Weights of a small transformer language model.
Size: 12 layers, width 256, 4 heads of 64, MLP 1024 tanh GELU, vocabulary 1024, 10M parameters.
Training: a variant of Muon for these matrices, 477M tokens, 14542 steps.
Each number is 200 + 40 x the weight over its row's rms, rounded and kept within 0 to 999. Layers, rows and columns count from 0. The size before them is the row's rms in percent of the matrix's.

# layer 7 MLP down (transposed), 1024x256, rms 0.0337, rows 234-244, columns 64-127
102,163,144,270,221,138,253,164,181,137,218,226,160,210,125,181,208,233,230,231,162,199,139,158,172,172,157,226,206,229,197,213,141,187,271,219,223,197,199,190,247,165,210,127,193,238,162,208,196,223,184,173,149,280,263,174,159,190,275,251,289,226,260,231,206
100,204,182,205,174,217,155,176,159,203,176,132,160,188,163,155,188,163,138,232,143,177,171,228,144,160,200,205,205,137,172,245,184,157,167,126,231,157,245,232,261,188,115,209,186,156,174,167,195,200,214,317,198,197,262,311,187,210,181,208,192,201,269,234,246
093,257,257,227,286,196,171,171,182,205,163,229,285,224,159,203,233,224,231,279,128,236,249,190,93,192,185,251,174,167,144,164,162,189,201,217,249,177,184,145,110,192,266,220,220,164,240,171,177,145,194,177,153,186,292,136,264,156,232,216,244,127,168,205,200
103,143,199,160,170,225,187,209,245,251,237,188,196,119,126,209,213,193,203,164,219,174,76,189,123,206,257,266,209,230,210,184,233,199,226,183,241,199,237,171,251,193,179,222,178,161,179,168,298,238,189,203,193,191,282,155,238,210,195,132,228,270,224,157,218
095,170,173,247,177,198,262,153,232,132,195,258,228,253,209,191,231,184,237,225,191,202,240,293,160,201,233,257,188,214,257,198,224,224,171,209,202,204,176,204,217,241,262,147,164,141,179,146,230,209,139,253,222,211,211,194,136,185,233,198,202,230,250,272,230
085,241,274,134,217,207,243,211,234,196,166,281,135,193,223,140,175,198,166,196,183,262,226,130,231,178,190,215,216,203,194,169,176,244,221,128,219,136,200,243,224,275,91,173,211,172,183,170,199,164,221,211,127,131,268,190,180,162,192,176,188,243,297,160,140
101,280,182,208,235,271,198,154,143,205,237,92,192,232,152,178,234,235,155,173,213,209,187,115,189,231,188,209,158,147,102,181,156,179,207,145,251,125,213,215,147,269,166,238,152,246,143,199,198,237,193,170,199,192,154,163,208,174,274,200,143,234,246,192,151
113,260,237,167,207,231,163,228,188,226,170,183,214,152,259,174,161,199,150,193,208,238,271,229,174,211,301,248,157,230,263,218,198,191,226,215,144,229,187,253,220,175,193,99,150,201,124,187,176,266,252,192,223,193,227,159,217,248,145,223,200,267,238,229,146
100,212,159,192,218,171,210,157,143,190,230,108,206,204,140,147,173,188,208,277,202,160,243,162,194,221,224,253,199,163,204,216,169,154,223,214,147,191,161,154,224,235,156,227,327,166,235,194,256,224,102,171,219,175,132,168,195,165,255,199,217,257,193,140,168
109,195,252,202,254,220,206,222,128,246,200,174,143,123,259,192,154,182,205,186,103,163,174,216,233,282,175,211,183,200,217,181,118,239,245,194,263,169,160,217,128,280,182,198,191,255,220,206,168,141,201,214,206,228,147,198,246,162,190,204,197,236,175,285,163
086,227,167,226,266,159,151,198,156,167,162,250,157,151,179,183,188,207,153,188,258,218,243,198,61,177,209,101,247,240,227,179,225,175,116,196,215,118,221,156,230,234,225,225,268,191,206,176,186,161,195,232,218,190,161,257,194,279,211,168,203,215,275,140,183
# layer 7 MLP up, 1024x256, rms 0.129, rows 235-245, columns 64-127
098,229,246,150,233,205,196,139,237,140,230,224,130,157,265,127,249,120,171,175,197,209,181,158,194,182,217,173,271,262,213,171,172,248,215,210,133,212,216,162,238,215,253,194,230,149,226,149,174,188,171,185,195,135,193,176,186,239,147,177,182,199,255,260,193
088,211,216,158,191,218,234,210,199,176,185,162,205,192,198,117,125,185,221,260,194,223,211,183,252,159,236,152,219,257,208,202,195,178,167,219,166,205,202,231,263,224,181,200,111,256,183,183,294,221,214,249,170,280,202,208,261,306,243,245,258,298,193,169,155
099,191,224,144,225,212,178,272,233,194,225,213,226,209,187,170,207,206,120,245,272,225,137,191,185,172,164,185,182,231,235,195,201,112,271,192,171,243,190,99,210,261,214,185,220,188,192,229,199,235,189,211,131,211,199,207,179,271,176,178,180,219,184,209,179
094,180,240,230,253,248,210,185,127,157,206,243,227,213,145,122,269,165,226,217,234,230,239,256,167,194,237,204,146,216,162,212,174,147,187,191,287,172,266,261,188,238,216,237,131,162,224,202,198,178,172,188,227,163,147,194,269,164,269,209,203,122,233,189,232
092,174,142,202,224,202,215,149,197,239,169,174,191,262,183,190,219,249,175,176,136,207,156,224,231,194,218,198,154,149,256,225,201,220,121,177,166,245,242,123,182,227,189,185,229,161,202,173,267,200,270,165,136,190,155,175,219,239,134,155,268,156,146,221,171
100,193,283,212,166,211,201,174,262,262,218,163,217,182,234,156,221,209,213,193,230,174,246,224,228,157,203,177,273,199,220,231,255,217,102,246,184,191,188,229,153,263,227,198,218,197,133,166,156,184,172,229,187,152,184,237,155,228,174,227,224,173,203,197,207
104,208,212,198,181,218,215,213,138,241,155,237,176,217,181,243,234,168,152,186,179,247,211,175,180,228,207,200,231,250,254,234,151,169,179,173,138,137,190,221,100,250,235,161,169,186,161,305,223,187,227,193,168,286,248,275,179,184,160,175,155,194,244,180,193
099,198,208,212,136,178,268,315,170,190,158,259,246,260,236,203,195,243,127,236,130,134,166,160,109,144,137,206,186,168,171,130,178,127,184,243,124,175,252,248,162,229,226,217,243,182,191,200,223,248,226,204,198,93,199,221,194,161,196,188,188,263,235,173,171
106,224,231,224,165,155,254,259,218,206,226,161,142,162,286,178,217,220,203,217,212,243,203,180,182,260,176,245,227,166,201,171,277,127,308,228,175,201,179,192,235,222,175,133,208,150,170,181,109,163,249,213,139,241,173,247,218,243,158,178,266,85,193,160,167
089,138,186,132,123,171,210,233,256,195,250,194,189,242,238,199,198,253,250,200,195,189,241,267,230,159,169,281,206,136,228,217,153,224,288,211,158,242,179,219,190,206,152,175,183,227,207,210,200,216,194,84,130,159,225,164,188,220,151,220,226,150,214,185,218
097,194,201,194,195,173,164,210,181,242,162,241,222,194,191,178,186,225,240,154,177,198,275,218,180,173,217,230,217,149,207,259,233,211,212,185,171,187,252,173,205,266,183,237,192,202,146,152,300,182,199,192,187,183,264,150,268,126,232,193,243,219,217,183,138